config = dict(
    num_hidden_layers=14,
    hidden_size=96,
    num_attention_heads=3,
    num_key_value_heads=3,
    head_dim=32,
    intermediate_size=320,
    vocab_size=512,
    hidden_act='swiglu',
    norm='rmsnorm',
    norm_place='pre',
    norm_eps=1e-06,
    positions='rope',
    rope_theta=100000.0,
    rope_fraction=1.0,
    qk_norm=False,
    attn_scale=0.177,
    bias='none',
    tie_word_embeddings=True,
    parallel_block=False,
    init='normal',
    init_std_qkv=0.0456,
    init_std_o=0.0,
    init_std_up=0.0456,
    init_std_down=0.0,
    optimizer='soap_variant',
    learning_rate=0.00571,
    beta1=0.95,
    beta2=0.95,
    weight_decay=0.043,
    lr_head=0.00812,
    max_grad_norm=0.5,
    warmup_steps=200,
    schedule='wsd',
    decay_fraction=1.0,
    decay_shape='cos',
    final_lr_fraction=0.02,
    batch_tokens=32768,
    max_seq_len=1024,
    doc_mask=True,
    train_tokens=158500000,
    max_steps=4838,
    dataset='wikipedia_en',
)
Each number is 500 + 40 x the weight over its row's rms, rounded and kept within 0 to 999. Layers, rows and columns count from 0. Numbers have three digits each. The size before them is the row's rms in percent of the matrix's.

# layer 5 MLP gate, 320x96, rms 0.208, rows 0-281, columns 0-47
096:482457477507491558503515423459469500523439453436474521486491487550489562473520513468490482497569556488545527446485535516528480563546489566567507
113:601542521511588552453567432530508523427477449442549514517486521502531497475531473458506499440515563570450461476454449539564524542447504501513519
107:507495427533506506469507538556495482462452464498487508580496489486523500454493555483548484510613482548519558485511544557604498461446544513447501
097:532463510453447497439452503509463594526466509441491501536512459518484538469507520567513536449599525501489507486455408471559501493475492537520509
096:506434447434463489545558518546530508502532429507473495492427440501494493492500540507510560484480506472572465452567513500567499513527420476459506
104:482479542501521488498469495493501393575532493556468488503404484598433453501555537485452478515544447464506504425504479546472490530513542486579508
097:540505506549564487506465480544480526524525545466482517435481490532542424464457464535548412455455494451511510472504543477467500487619458499542464
100:483501490482502591457470532530472538502496510475503517544500467524468583480534527537435489529460535504487451578503562502462485530521501483543546
094:528526562523506438597519538507532502503464489487516490440503479517495565534537529467528431507527497550496460435538524465504522503531507555500431
098:487442493524464485509489517504529495537545487558500467509526408510396542517504406575516486507379477510520511520579441477539503461459445487517541
084:495554447492606446441572481464481537544483538489559504430505459491560563476509497570453482501532482506552499507492534448545438490431538528495544
089:509499430471544535483467489472493504476471448474536513537477471515488462370507541485563447499425451500506543477426465460452485532549501462462495
106:464487518456558523460492494461459501480531562516473510516550460490488465436511472499534475563509552575516532411489568501515555477494484533545509
094:514474451448571486510452567490459434551525596455557415578513449517532511481520516545440480494475466529486514445442430538583490533444515526501476
089:502448523496513506566455498527505570478529479524521542444451503543523486467539467532499522515452479532511535585526491527519575491416536471472458
090:531544457454543546495474439476522468553458494492525572493473465507556503473465429499492501474496526455561454535454513405525442519498534476487512
100:451450536501540488527517458570508426511495451560446452492478450464511479513492447445559464559499475560538456449562577510437527508503544515480569
109:507551528542446556506480465561475516487491495523501507522520511533507435488477510467568428516573490498520572468456512549570536529576440485552547
092:496407508472533526547501507500497496435540456526609473477556521536533489504527460448473590483463500443453479498520519526517496499427474529470535
114:542542511418536542518517480487416516509456512475528493530422458604466486491527438484498474538513453504492468500484512543605573480549511476473522
097:468501512534518557408456512534520514427466455472469497546553523416521497544506423562502575500508539454535548506506554541522426470531490491464553
099:480478411463485537475458467503463517459471397494571522467458465505526503455485448496496509455536482496516479443533505528571430565465548495463511
094:490513573437509455442488523415460473485498417504488514521516507497509508479489546484527457500457522540568586492522453462551422530409510455515480
107:499550540497494477607440491506565548503544444499430508516543507541451470510522535405481503486446388512561545526544516515506480468546507502453519
105:501495531414477563504450463449553490465506510552544479498509490566459503522520511470493508499569454545581399491510551470527474507484434520488508
115:483489428496527491438476518502509480545532445454561478561471487574453512487553476475437456478470517494522485482498527499500533502516527520517586
105:571498569543536531489529540534571454469507447472476528465525489510491490516510468623482522575530554536503474482506431505489452507466510533576513
088:459488546483562541474489527529488504539509498428484449528527488470460469551559446438485436520430499474534598510529542439543559471512536496491551
096:516556521536551497483500487477497433510501510509495450573406518524492563519481489473502471533492483527566455579540519460529471561457489475571430
108:527507587526477480533500453499511532465478518491471471508474433542483531459569491502541530543434457517541479487436506461545571454480502466474547
100:498588503519494470516573457514529512525518534468468550528475552507499509507488470521538470504371469535562499528536438547546563535474516519482558
099:508498460541505515472503456514506464495504456529541489535508498587481485440511487438474440513518537483490488462492500545495567541455391532566535
106:478502486475548453478562514504433537516447504518548476474450508470449525535530443500469445520471503460531521522525422561485573496484461569508493
093:537536523596497526492534449510484506541549530449399558513473474509515520564493487429538439517513438484539521518473433484533564537496519510453499
078:494476455583438426528464533575466531494518489510483503529490470490494509484539515456502500455546490498513477472505491572490535445494416510498466
105:472489548465463481505475513449429507537479480474495517519478456494503585420526552484486521530538469464522507443511469495610472451476588476517509
093:469539478547523494534512482506620507537495480423448483488568420615506523509521481480458499544495516540507524528518486449514505447502460545497512
087:512507487454492512502508553571435511479466577535549558515527564474514458489550459568525521498494476496564482439492499464525491475503541601453477
104:537505549414443410459560506464495508556482519517505493496462536530553507527550542551553492492491505539577470500529501493503570510471499520545523
088:541506473493510485459476506514388479514431538439528574539502562485488508473511556468502502588555440526548457475524531512499531534467535467427486
112:483538455509506556487496485533503553476528432456497489553415521490524598558491453493497550521459512520467514535551546483521428507435476476437542
086:480516503528470488522509544492507517539548527531427457470533397541537454538472454499508477531445471532514407526450530481531580450541491412534575
104:482495593498506488475486457509435563514501519527533495514444535469492578513489505518479444478560539520479489581481525479494499483541474491463501
106:516473498524512410482521578465524460512487576544513539482521565560542532537510462505607455450486572514466456440512488500541510531511474469469420
088:485496487522552464561513540509488481548500477492502481489495526472480539544444440442477528519529451403479396528485480491562560502459516500501527
100:484554487501520436457478554584488448489536461547465480522587493436522510499469503542460593558518540494470483483527486532444520505584538491486451
111:467494386445497538499466476476526485518514506552489493449465416544486540487496530559468460520582530546423483513518505498505423433507511441464450
120:476476523488497537544544498467469495508509444505486452504508536515564597534506538533485465503577486429554405563585506511405507512451457522518506
104:580538471580452495563443547497495542506524446493495440477518539460460582518551459473468472537550581516518431475573527541564597460466475520523514
108:468454543524435546451535525495471539507445473483546541556519501458501476480524424505527489500476510410497491512416480455496469456559480533581426
108:497509501452511467521531530484463528589523496521438471518490549531458493524487449421462530506496570494522455536537531462503463592494514458582441
107:485435516539561515508458494560443477476463502535561496467500442467505483482563509453463452470522535550513497512587509429570549511514513522471589
103:572539517457481485596446482497536519480479524484453561538458508537516444501564499485609554444541407539565440538537383512491544548547533514502503
105:508426561452449457514527473512550559545540510474490537546524516548452576477514518468498459478541547541499507462460462504517520508574469450484580
103:520584466537480489459507537542484429491491483531397405522491502481471515429422454477435470520491417503550540590526479517499441536514511478488523
102:564448486457531502520531505552499566415480478491450487462515509548461508574532480527474530550523479502520504486577456510520491517514552504474562
115:515530469482512486456423454458438563484429501418438494562503532542497561468503511511504551460599495509460420479533472528476512504468504520509531
096:445563502542555465431502457495570475493556497524538537481470447502460533497465466503525506485473538445486523520545525489590445478564469468504525
106:526516476511493521481489480494383487528487548558493531528496484431461543496518481447588511457511491530498480521510475490518479544460500486562482
103:475500475401539491475552538484465437585562502479538488533579467505491532487456567470500538440499477457600502515467524484492468479511510538448538
091:460443437488486572493429475447436524448503482555463476492488540509450451507507487499512466569437473515494490541506441522492494465502534531550524
105:481469467479509573434489483541423502595486469523486461451491523462498550528530466525507433497532598509447508534485457550488476424473460566539476
100:500452521495509526406418574537495475443521522440533583525456542560554540496540541480563495522440488461444451466543490484518503527522514521431447
098:446481469481555584538526437447477532531463476486478421499455502461494533591485475498442480537501560472449472524525507495532486417475507444500500
101:464389478489442498534475548513512481499547537525456508440514474429499516477465553547516512476593536528506456544501543455520505523536468505525614
096:488405553455468465469512515501504498488499446517478481525482498515462642466459506478495537506509541460449502578495499464511491487470435479437423
097:499479488522493568513498533444464521549517537476477465503500534535505518496539472513525525559544490576605492469503539566446472476496536508529524
107:411459451398460503548531506502421460577521533505552500452520548475507497517496461404507513465565445445473480505535453534508504560497527449531556
091:536478483527490499437539459467539564483505533469445463509550547575526476476511492490476508514455448489546527516508458465513540564505481499500546
110:539544559484489507463482489557435560529501529481539514463511570485616504556533466535528517571516464503498496531466431487494476462446477472540514
095:578470529515537533461445543511510515520568509432462511497444492503493493566516517485479575471518581569495488516500547447532518531468514503497437
116:557518515481493503463506467466495512492488491540480560440456493502517545492521551531508492499574444509420500420481422513477489612479577493531491
093:473474479550494508517516503416523594465551428543486490461494494493545518511505538487495487493482504460498390572447529487532524512437536432532539
094:540448527499428456464499415477536515426523551477528496560431464465535529462530507458445499559495530502499536615495458523492488505462580453530542
101:526534530479503485399491491424453534501534450560446478522505476470482532405517474479484443536520570464458456566515532441491493558547489501509419
095:537559461504511463482516495505515476474464533529490567444403504452518487527505452517548577482538554466512555527529516465510492456493547518539418
118:532464551489527470523505506508587589509566477461478474529527511400515537510499527489477488417488475504515560490504518444471612490489482528441505
098:472548502451543447478487502408478454489443529500532544470493492485600436513474557428528471494503545473520503472513489439531401553530566525477496
101:442431530543534523503461427573491516460421478495452345477495451497514517486512526508514490545520522486548487502505469427497490520532447544521458
091:493512474532490425514516504543449459534570532514495505493532498478501427591496496555566539497445488526496518494595502567551574532484468485462443
096:458509482426494521474515479517504472465454496452511501513471495504569459491536517521517496506497519503568593455538462483504395466422486526617457
105:505502553485486484493506550525517502494490512469477494436450559507474466432497437498494463476521494482422493505533479574502550487562488477514567
099:467492450476432446522534491532509534422572506509510447531456492505499493464541504447540508514483428484452464508504518542610442532434482468515493
114:525500565539502506542520417483493528526454490474538530553547589488385454520446400500494464526496514475526524579479499487521563482520455536548491
092:462526437475567493494508542524450504573520481502508511496510496580498511530554509463582517460448492530561500473461510531470517508441490485538484
098:511536466518513521475479516491469517519511516503493448470531507479513599516481418534522488444565542476481538597449477476428449487497495528552542
082:495512541518554496546555460458462526456460529455495514537478479590461483525461507502460492589540466541529506485480527430543558530535490513472508
102:523467517474443491526475430470514492507459488482436472508477499583517402456512477626507555473457490551519509501411465515505487523525538552470517
104:462448473539436466494525430519515565491560517508446437478500453495498428485530498478454546488505485565594476523456475486536409516557607535514503
111:492497500538469543536491444494558436538500446480407526482479460520446533559507466527460477512468520416504440506550444535450466546531560489476545
097:488507566503480470466502494525579537529507526504409532574460471540478526508529535451454474520521427417556544563440525505488547474502552438578485
093:508477529457526464473525447545478441510538416472477471512480439509496562513417527495565549438457511506482495517508513534499580528492528468514509
110:558527462526483451479462506524415503510522582473497538528541491565573537447535447512505482463610525512472505508525540458525450445527505496536503
102:519495508530562480550510450511483577489523427459468504414541520514599459569457472510541410504526418450539516508449485519498580503529467520517495
098:501534528460473569506509537500506505537470613469470503507462538485468439476480539466553505527555464566447474548462493505498496448458455504529535
090:595496515501435489492447457460484521476527515453573537480505545509428525509496487468490507549491481546450504487477478443508521491453501450482520
110:458560517570427496519433486511512554481501438490536583475506567554444546477605467457432440479551524543481507446439468486484416495476539458531495
114:531547552479467583514506533473505495432502458424465500489544482459511516534492505521479568544500396478450495516468476526451454570522452505552552
110:393474469461478482489466460471500516529426419512497481488441526485523489543524490518517487514550482578536509570485517480540498459482549405489427
093:428514482444474587501485488512541490534503470495511428532445408473507465491544516474463499494465470550550528493491519515514571520495478485478528
112:578547538498508533524497507494456543484481473474533463465453579569531521459488469482485465593464543572532471550462539488530566505510477554521506
103:544469493470471496512516472383474522475503540530497556518503418463499466583447439505475527512550517508530428540515435491523527538479517558461556
110:518465530542449514531419448519492529601488492549564506456426469479506571557545479592514477476546508500472499516473476521529485422542482514467460
090:488472523457509483463502466490483520531469562485492611497528538511459506451466463507420518531479491529532478468516449506536523541479568439495552
093:446530477585580496561492510517459568550478426509481538532483522464449473403480533486530531504585544508515485517466470497503487493436486481486514
097:448504404495496544501470599464545426485541486485515535539424473507516443494583485453520464544499478497503467516470507463467460464450532537504487
116:564509551496496481488435483474540440463542445484537466452476486512490603545443534515490482527475522436475452509472469550550498470532542558532584
107:529462497446528510521513480534483509541433472470616480477535486456504469457509491465447582539449519561452519506541491538461534503434494518496548
102:462482533507507415485456536542451494502509432499544455505516479502572621514488513532490519470608479495478472513513437560505483471428546578507531
107:564476522434507526530500404511580491536489465452503544540392477503463461545445461494506517468466456451552520474484592500493513506483490468543571
088:552472457504476468488452567478525475493581481540521576466438473524501512476473516501559490474565477514499465513579437486510491519447530540476507
101:505437456480432550524476513453608481512437504543493473476465487543530589449494522462483481500534451498521496479489485482527441439505541458502555
101:554537509460521544474430518542468504538584416442510489488471509535544475497502515543490480553444492478513517478473537496584571467443542499493512
105:562490493475599465543493491540535463480530556493505539514483446536506546537497539553441581515455529582496470502513439523476496551499514506511521
098:491586498512563432477443490516413480499471460506459477419540437534552521505502419547433478553503488508518510456520497540557431507535476518567503
096:506470539463459549533568541436518509499544546502508509547536499491518532493599326474604461507556545537496502600469466483550452527530506522484482
092:417490533489457468517521433518500505464484430522482554588429556410470473458534502528566542560584522441474523526463496489523476513479419469483458
096:498429518524480530481482484473486456487482494562521531478549490459496487470527467569499437509491493533400548545516464470455508516516499414561435
096:508478522532465496473508455507495524553491495485488608511464506435474491484456512527499603503482548500490533511500540451515466550500527569436528
097:497521431488511551514493554452457477529536458429555616440498430542518479515507479428520551500524464540485483404486496452533553519440516441491504
109:634550497540540559498483479472491511546468520514478516467502540469507511466538511465504595466599434424489514522457470560427589497437501482450538
102:465487483504483533543469518488463472530489514513567506450493472520495495508516551483554509559503463464497487462512491534505487514557455562496527
093:478503497466479529523471548406470508469497542448530568491538513510476489499520489549530479524536603584536529484556504516485539506514497511433546
107:464549463443565465475485545525523434440556546487480506427485484482550414532500506528542481512508501456478461498437567557502525577475580442462498
094:464534449509589494522492475460505472496555443508514506505487489481499484465521503485473475495559463474539484532495481472382517486417489452458471
096:515544456474493469494416514524526486505547499500486453579458470536533523500592512468578546566577485482494453545457494515501487498519457496510466
106:455432489545449492527546522423447482554464461489487504462499459480452487532519502494448488539501494494517502547448482550526533497535495424516512
076:598517595522459525528473584540609483559545454500489444561463435534499494482540509563488469530439465535485499527438555476529525504436509477510493
093:516484506504459491484487475553466512580485471539529432492529395509482486540479398445469522492450488463516482503592478447553532511493537487564521
120:499550433526514588533490449524523459534518419492554450443439442532506528556455504541535425436510564548513471493553461516450498536492493552510513
108:518475504504459491516575450534482504571492483519521507508553523452534530397521484499495507465417511531523481388516526519512486517562503475494503
100:477445566498550508467446511565523478493506424496352465500485510474501538492511519506482525506526443466485466527490483473412491593489513475509477
101:492419432479474508456462438525431534494528460492538460470460457448544532541426460517512543471526545503549495585439462467537431494454479526543495
103:484451538513526486518592518547550452518475508470455577594473497540537483543499474527535472476519463470521517487499467540469529453525533485532580
100:474436470488493451475516435448473493542522427518478434472556489506536532421544479487500555528535493531490508524538588519522481533498515540589475
118:403480485422462529552513490452505493522496496501448556408505563472525496501508517508502493565450473454605518558420436541483437524489555451540480
105:542531456505547495566530533519497541544478532406566489580484475474500432526509445439438401519496591570501475492432553509455466499526458535504439
088:497428526512501495503522506489446479564487505493485463502471446528499459571561565606502479553506428488457412506489532474486454498470484434498510
095:463525566499447516482538493505438492542558460511417445526514488559531502573452401495514535523496529464509516510554524565503510521466518519468436
109:559407546546571513514533468531444561447485472510460476472427530460512469534518399526474428501523526472533512515519535553493486485438492486544498
093:456516480500520422513487492477514528503430539552484529512544503536506509524489547484552510547484534528482543482525526526574492569530535520495502
097:581480475507558617508493526496522502517506525531516480470490380510500434506520459531536471430472482518449515518486467489523427528501566498486499
105:531505537548522496546497553516524507498530505604507478461468552426503495508543466524539494446539512530468505453521468536511459428496584469488552
116:514506526459483460485437536559486457432509440546439478426450477535580490528517543457535497454505537532517394466466490520486538586510507487613504
104:570531586531474492448559502492542562555528497508517541439465505511532538546548502515458513556449518537519504508486458520511471414488477476516585
102:525528461496435554498485456575547496493427548571540475514557513416505482516514492497453511501501560478517493512602408492490518416488497494537515
095:379481566496460454492518520526498512546502543497458479509510510541483496514455480524486545502526546517487488509447476520519466586538543465527481
104:505509500468517551486466485567506475540474491489580522495558485558456452510525458478427502450459466399434517511464491549473468466549573491593495
099:516494512495514572453497508519468534479497491475545489494511487519518527548529557551416542544480515561514446495537507529444453473504512435534521
083:536495511569471513477481463511499511533461522475482568489558517561477506514511529560527486520505496504477452437557471506585584439556470497444535
094:547501506492466509473448483422505440544451482417511485475510460501437532552472537505451494512502519504558473501530575499455511539530555481504505
102:568504462477477517550579524519530522530435488484475463552507488483533479490493433493544477401495478464488519549494517441523462448487493441474506
096:562535605493603505497610495516471557538462507498594514507480495522520448455511521480502540490462484434559522561538553498494541535514469466536450
100:555458496483585523557492502469550502540536454590516490459479503435481511495514492541419547451479500493512531552501454482546560489491464457493541
124:424539478467498437462408510537517524501542514498465525470476522529486549455485523501529542469527555505483527488449491452500537549499399511518485
099:450414524466506504461478557555599463455557467488460576477463524496461527518519582497524560482522460509538504464488458466501518466468472563428541
103:456532458504514502511416486525463461508525493486420475465478502592538517507511541521496444409494424466513564428405531522514544517495475557520478
095:516438531501534505457604541496477534516509458504521480558537463539455528486486507522501480565462484544565546475511541496511557551544487474511556
091:431544417474497545455461547519541461541429503461440381535506490503487483586517491477489490566455522511501476512460556532504439472513487388495456
095:492545479517527451495512486503522419480429497554453493498551514538420465451488526568453490471439543506485519497435414484565509536538532513463510
094:522412507477539576515493487466557464483535485496448541481482473464575433506541504517457490477427531467527463535522520428449480540547478502390529
104:527500452494541483546473505463542448449520463578508517564592475551455476505515528454486508475476497571544554438538477547457467541417488559491585
091:548456516521456544504461543446499514494509493511592522465466550511509559529453528439531496510541486520496393562544415427489458451493590504551522
087:515533514486567490473507491512539526493525490453499548481547491554512548522475527447437450431491546488524501412586528462438550495456502529485525
100:424554459501484417478526523582518474492577439521460453471549516565551496494519523429464559582541564543517452463474504463473520471483508523538502
100:433473519515578519546523473454480494546582489510498561538473437494522490513518568507452431532426512514532530442539562488446520554515546472486457
095:544503581492494446498513475454530476540543507382550541454410482490553541519538443508542517526570522456495465531472463524512501549538512461503462
109:492496475434427528538589555443498510506511533484506457522400476487563509493591529493496568561529502460512499537468577543537421528410490491509500
094:449501554497515495518448475515503457510487475465474514508518483533438519487557462491535507603523529583494445433562466505466496419566486549438517
102:481455521540499469553499450552560572408491432491456461583438532512539548476502426511457533499454532500429497559483485474502481510541502533524565
097:538444444469490502498474420523520526559518507492462514495565506515437528535507470584470462549577467444499468617441490492533589417472501493525497
109:532422559446530501540466491475548497533516557472488562493476554463465502537468529477414520499514443468495473433500515503427523543473451463496561
105:434542580432552536535529518491506473514394584527531483485475583413524519495526475515499539513519483509462525527509512634496478478522502487546561
098:518533433489531506512492485506543486451529581514481433420545483514473529484552545485520484553557503472466441523476493492516412449481535467505403
108:491446530520479433463511443505559477481551502534467429496415464417475533552507411511429499523493528515458464558499458588487515532418472511532541
098:445437497527506538461455506571528454562469464466448531419568485481475499515537562521501436478485504557549543502545511498584555530540531474475504
087:500526395514467495464475443485429553561493450446442516459514550545532440478524507504477463537483533411548529446521558524517496516528528488523519
107:445565492495465516558475481517491402496516526472497527539538467510527487480534465556468544549430530476471486581477534507442429497513501473518469
097:467488542570448395511445525495469587509458518539491508487508525432569514522506537567508483460515467511490528608479521521501479528481422470489470
092:482573508499507566578477552558452508475481556537529489510514509473478542609498496452458501532514470492537546500505481544497507475385483497506533
102:506514526474508510418522471498479481514532432550538479461531478466499478525461520586462488464473464484511511430536483432448426574578517532453524
102:474454429460394486493509495523531503541507464500509483506499541560579484503427527562512477461506598504446455488447524508544456526562515465539466
099:445583516450572478547442437498465509552464565499525555453577506473546483536516446465451542531468504444463476493498515533474514552563468508485475
093:476489470570560495548448538517491532512556424475521448505498530484466506463490527568490472445477493500530560505494513437502474455451439500477525
137:527532466509487479482500521514441508521444542510507578451558539509523474524502523492513503555508505494519485482492510526457444439456416487505443
109:508509483507579518537509532448524457541499491509516552476439520501468515526485558574504438495490467528475516499465519539527490491451413434550496
099:551459517555423556537500524496467455447514529451513556517531492510493591514437535492462523508524488501509400528514470570552452438524493522526470
092:508491419563569471481493485529441509486574456528552567522523518452472524482566495509577532489510479414468528507485490507521537530539568465473481
085:590494485478491468596564478483535434417453489462494510502514480584521478530471466490500506517470522486557479462520481427476501552536472553537535
093:524504444480442503478476488568445535448502499557567591471492492467472449587503496435536505573519462519488507539466399595494454491493587525475474
102:456488520539582480474453513578531532464488535499483635566455467483485498515514511517485446536470504477438549442475555507514533478513495442485559
101:518430588541439502471516506478440499497507445517483461519555497502491498540541489395500446575459476508558439486430498505558512505435572469458525
101:551505499543474475469476449528480479530504387498557486493478463516558529496498477500545508457513506553503505547527597435492449567510500519463555
094:459489458456482494527517470488431422492532450547477447572500529525464502528569540494505501582528449462529509470514521511585482457496492524481533
099:448492574511477532498474540539509447531507487470429533565458525507495471586520527516473481497503511536433455518523493554448453514466543488480525
107:460567418442501444480417466489514494520559459413491485522487496557553559507533465560484443429524538464458500436435520494515482520458511536523408
102:466536530541511501504522517457498570440548464476477559535510530501480538592485459483580466534537568498495524457557573440516501528526498557518513
088:512525562549499472421468536561482496482511392442454448489491514525498510468462472457531516498434549477542503536525546434466511508470545401497472
104:441449476461499472502470606482487505482515497537481503517439504456424511473543543527520463485494429489533512489564477489506586553352457523522516
094:506452460547529492467504537501478539495511475563492508483573502507502478467508520515506511499491475446567470507500528455521560502392457461509519
087:559521491495572411536494523501630515432534508525564479441560475505557494502534501463508528573464487504517510514432483537493450540587539451494493
114:537469499495509473469494427542559485451449489452490543462478449506612503504496541490489459561453483549502501453517481532486481518546519469528593
097:482498533527494522442397455550514424513500468487550500440550495530511512544470547502530534479540505449547533508535525418541520440445506487523509
105:473526472460544471552546487463484569458470585504480578499490561541535556499487438526500475502517629429513553543460482501564500503554524466466555
082:500392484597454513499546403481517550544479529452490480516569527432482578515533513451489491464525528520519485539548431525558498547470526488425524
095:529473444487559501549514517489414498470541537537500554560515464503578475497504479577530545486511499544510549539521464566578502485464499521520528
099:478533488456508433553549510479486519502449480540505480535458435527483519459569528455493475443492499399552528521490552543501479459514486437542454
102:553554529461492516537522512412488462489489527505476524495511495445532534586549502465528482470537513503446432515532521454533400530548537471485526
099:507508520462476489498488473539514561474551542556455536478561514424476490473525481617449600545518491535510527505473500548549500545500495509577508
106:532536506457465515551418522462437528504550474543463467446474525487464569482516448501548500484496536544497430566465535462480500472466520470535402
097:460456488502421571521436543524483524464429498515491574559477499525466466490512406541474555575496532506566546548444483507461499486510511444566444
094:513503538470526540493454414540483461444487500449543566528534525488492469510467508491511466500540473529499478464467537489509511549503491525491490
105:519480542436458460504468470499446484542468505455490509537467468469451542465529428495490464526489446470454444577514509458580533490465491542521437
103:550474509496563440498482493528518531458510520442463514414467525409479488492502481517433542441482531509481451516483447512491518470500478518494530
093:572573481506564505500529493458465560495485533525536464453461497526425592459485478508452563471504521528516435464495432519516503484484504502534597
098:518529489492528469542378526494555488457509488564470452531527511531434512510514567477461531531430420510439475517535514549522539507476481498468548
091:531451494453498448557535511518455457463457457515502476412538468470517551558495517495543490548437568539522514546553476577538525486431524457549468
100:477510506445452502518581518511489479525507450455535456565465425488505447605456431477518504521450528485495498557557485513516476517469517403591496
090:479516522454431452537555528485604586484510511402468500543427534508493532508487495502483543497478549490446527582457509523450437517489449458540493
097:495426518498472494493452463551575439496538489486469553512478465506525472521496507507479562565560439531440468486486572559473504509465509496503516
097:505526442352560478475490490490428547564498558449485559436498542443443539475523495507556528553544509502458501562549470523505495506438524514555516
098:498540523482550547475528491453480497531518484440473491507512518462557495453522487484496536484499470540540475534509466484434505631489476504493522
092:536493544509468511466550524484472502545543531406521475410535489487528483457474559537485626533460445499555482490530489593498543529497528489439533
110:498447479493541577448453481402555548459517505518565503568463536483495574516553469475527575494477452478483534490488472536530535480451489518491517
077:490520570517503584513524531579460513541484568465477464525500477491477543522484573500458580590466492495564473480463566508519448526528481481581463
100:499539503568490467474535486504490442512500483497518567510506582448529517496540519490486486437488472496492563461478512552523527591472402472560524
101:448509518484485515469521516443459485545463479449482436524421484461514460540579522521528531541521446495528575535566530473452459552516505503477607
111:440494555539491548480521507518485523504482504611443545514420437492428507444554455456587513558509573468529487452469518463471492455515568471495494
102:527514476439563459453460508509499466505547554531520496496458481408536461519526452514436488548478483577521559495555518472442517494476544496510483
095:446497431489566535468462461519433516611464492562531461461421494467435489492510453421436446485507502489484555479511430485462511486431458522505563
095:494528442415507476517497521523493560555566560473480493494534453540489395491576520452498476572451429457485509564471497481546470589504505474471446
105:535524389518533471457489469574427527615494427468537454513489543485506523541485501529460514469512451457514583532480480499548488580535462504470469
090:530512522478583478489496438514482485425553539505477475502566467555561429477477491482482533475533485528476590459446498574573474537507500475444546
099:501519559541473437479474468533578483487555516530477565485487526501490525624489480466503464538530518455514482489556495524522502507486402511492441
099:456505534464460475561436505411491530482539446527451557588480464473507534513483544517526492499525508537511499484472569491504518504525388421405494
098:436508555487497497504587440484535524516475464428493563535543547431531547525522513517486526541541468526558439563497552493408453541468462467469491
092:454521479472555485454460564527490571479527478519623522525461463488493541489610497512437530534500466590487486490437479424515460477495495513468462
103:531469427534442472535516459513480465526525501457541463586426470601448547509504468511555494527502451497508521534555471454552526531451535509570525
095:484451554568492485534418501491457493501473495533581469427484435502551472524545514557514545518542438510508524525466437546513461498503417507553478
107:477496529544492557520420458496462546499396527467464442504492517512595516498496453495596454494518509568556498522484442477494494527518523443465477
109:536458546546463470560477497545506488558567500531475568482483477485469553481524515519449569481519530503470549449534572519522479499464481559517510
087:522473511470437538554493525493432468486525491495479509465529489507527445537516513450495468538597491503511521524470536494530501508579497495538419
098:468549435519495494555468463471511535464496469524429558471506444482479497431457574552459460477542517515545540468440511452511471552546516513559492
107:456590495441542532489493494517438482417417481534516469524470519551517465531501541455489514562464534509482506546538507485502496546443563436536593
098:483506500478486486516513446485435480526554396460448551470459470507522514509502534432460450487466522523543629518476527484517539545546516481480542
106:524444426518515561529499454552468558477475452530543483471546455489501486446491523493533457449518511465524530479539516537451524526425439463501503
106:549501554471544493412518539501392496542512527493450477505521494481471474489537542526508479527448514446474461464492530486487494520504564488519561
090:576464553454550531557554507468575491486476471466487520474464520537503526497480515514468540571469510463467510472464495538540475501469528392467514
097:503528485464496534510494409573634474480535462542527595487485550512541514533496479515470527546481479489445478551553475560498444478480428573576477
079:513500498510575484524440520474547499487492480468516476554511488586477505487541545496448438405510557423428442579512516514457467504517514490554477
098:522542470505534532464510447555507516434575502531443528466552444485631528490495525558610571584556475495510491511465442531504538510445505459476523
086:470507510524447451472451517583486452555482496414532538532471478494465423545500461524509542510550495470534493474506468580528491512563494612494516
100:441523506504415563452490463525485439460482524461598532499502495487521485536390535507556490595496459497507490520468526434555435489462480481527516
107:479472517426511508547432444504493443505444524506485541508458515462544551495499497490484494510454473500519508453509461533505462443412566484524499
101:420477430409486523420549503485478532510508570532426485526423473543525525515509499463409523539457524486458502412491501557525503538444424442486436
099:457539514481529492437496475454543507476482514551516534514534429562410516530523444462500515474470450505493501475522425506514556558483524525515588
102:489510553509481472464460531563472567507434509447516517450443520476445493537536454474538520526479528495536529504470456520585485458474503539486451
099:501482510450502538468531511515472452536446526517501444484525488513526450597508441490507468511489519596506442450570489473578523536479551555527522
090:531525533476463511484542502482531488552498512498395448536569486522523427526474463523503485523553458559451452562491500489493411522573495476531469
095:487449521495473511540482476485488524525531476537547541482474415500552522504488518539569492474541544500459476492456503460443525522538462486518448
097:474503525481529348462417499467556508513491504581450472458528494519509487503535530464459520468498517516389530540530442532485485528495477515454530
097:529483469449517467528473508471525494482571467507527520450479438443500495487516590434417590545499488507436497493497518522499540509515470484515458
100:519540473457452552516484563554548421552446527522561465504504462502467418514517573500488529526497457476476539506487502440557562557496457556460501
090:460494397535507509517473457457551519453461524540507460581519547565622491521488558513523480461562445543517395519551545446480572486495511496522503
090:540459522477567443473458475486534457455444485480477493512432476443543590568494504524484521482482477488486496501510486391525544475527529482504530
116:474501535470557475566540434497486555454511440514476467536497527465467473458484432482489555509565456498557507506479547419517499536465501508581459
112:547494462510556540533484426531541496486492506422463439512600531458502577523490487471449512505533542504498501547551489461514536527529459468518520
088:491499447500541464532441450548393524473498498488469506537478486507554524489526541570505488487466462476564519516440547479505498479461496522468496
102:513542554465452437521467529404484569531513514474532513543523476566480469479535480469423516469430475581485553567527471461532502513502548435454518
102:519503498487521511547436466505492487458531536488462485532507487475474503473498512481507455480472464511535481477551499466509504518439567468562562
108:540464454480458529455492407440480595488530462558481569496536504536464463437465490493504417455461531527524537540518497495490494513492546574503558
111:514486461485553477494500553467474515489448447500471499538490412488555495582501579545555444513486461513481563493529473460468471456493506450459438
091:484509446399446558518497507480442501500447513486480533582467438501500531538544536458503441480472563521502530439536525471484476454520505484456459
121:553420527487598518462467513495462423513515543510400441539515423455433527442518532433470500509528507520480507430478555486498502492519502493455511
109:577560489518503475555446477548473545551536514459490432543446470511492476470526487555482487481535571519501586473428530483569521502521477508494468
108:509470457576566536521513523548504503536501463504518448446462447550505489489615468564523461479512473512499524502504489472470446478550494476539473
100:481464471529486474443402561474489483512486442496504497498463542535541430420494444511502515518494501540504493472510525466476479486550535419510493
091:533468530461560510457463411580457540462497553479480493500492493497428480521436470506459487510431489535494478451541517546521458525484487515449480
096:539495575413497493530491571482491483559451487524476500610464458526437433565468470527475557512555424513505504450506445482548411537510521478466451
098:546519494472528525504503544496452488502553530505514517506430516470498491561521476450459615442504506527487535519515426517554513507543577479533515
098:520522433544485469582481510469511602500481468483459514550575536506407575497551505554477521537433525472536542530447510445462542539475510490522506
092:583459500472528496413474513445524495433579510441533519476463515482474494483405477473520500505391512447535520466420503479494476492458450471463514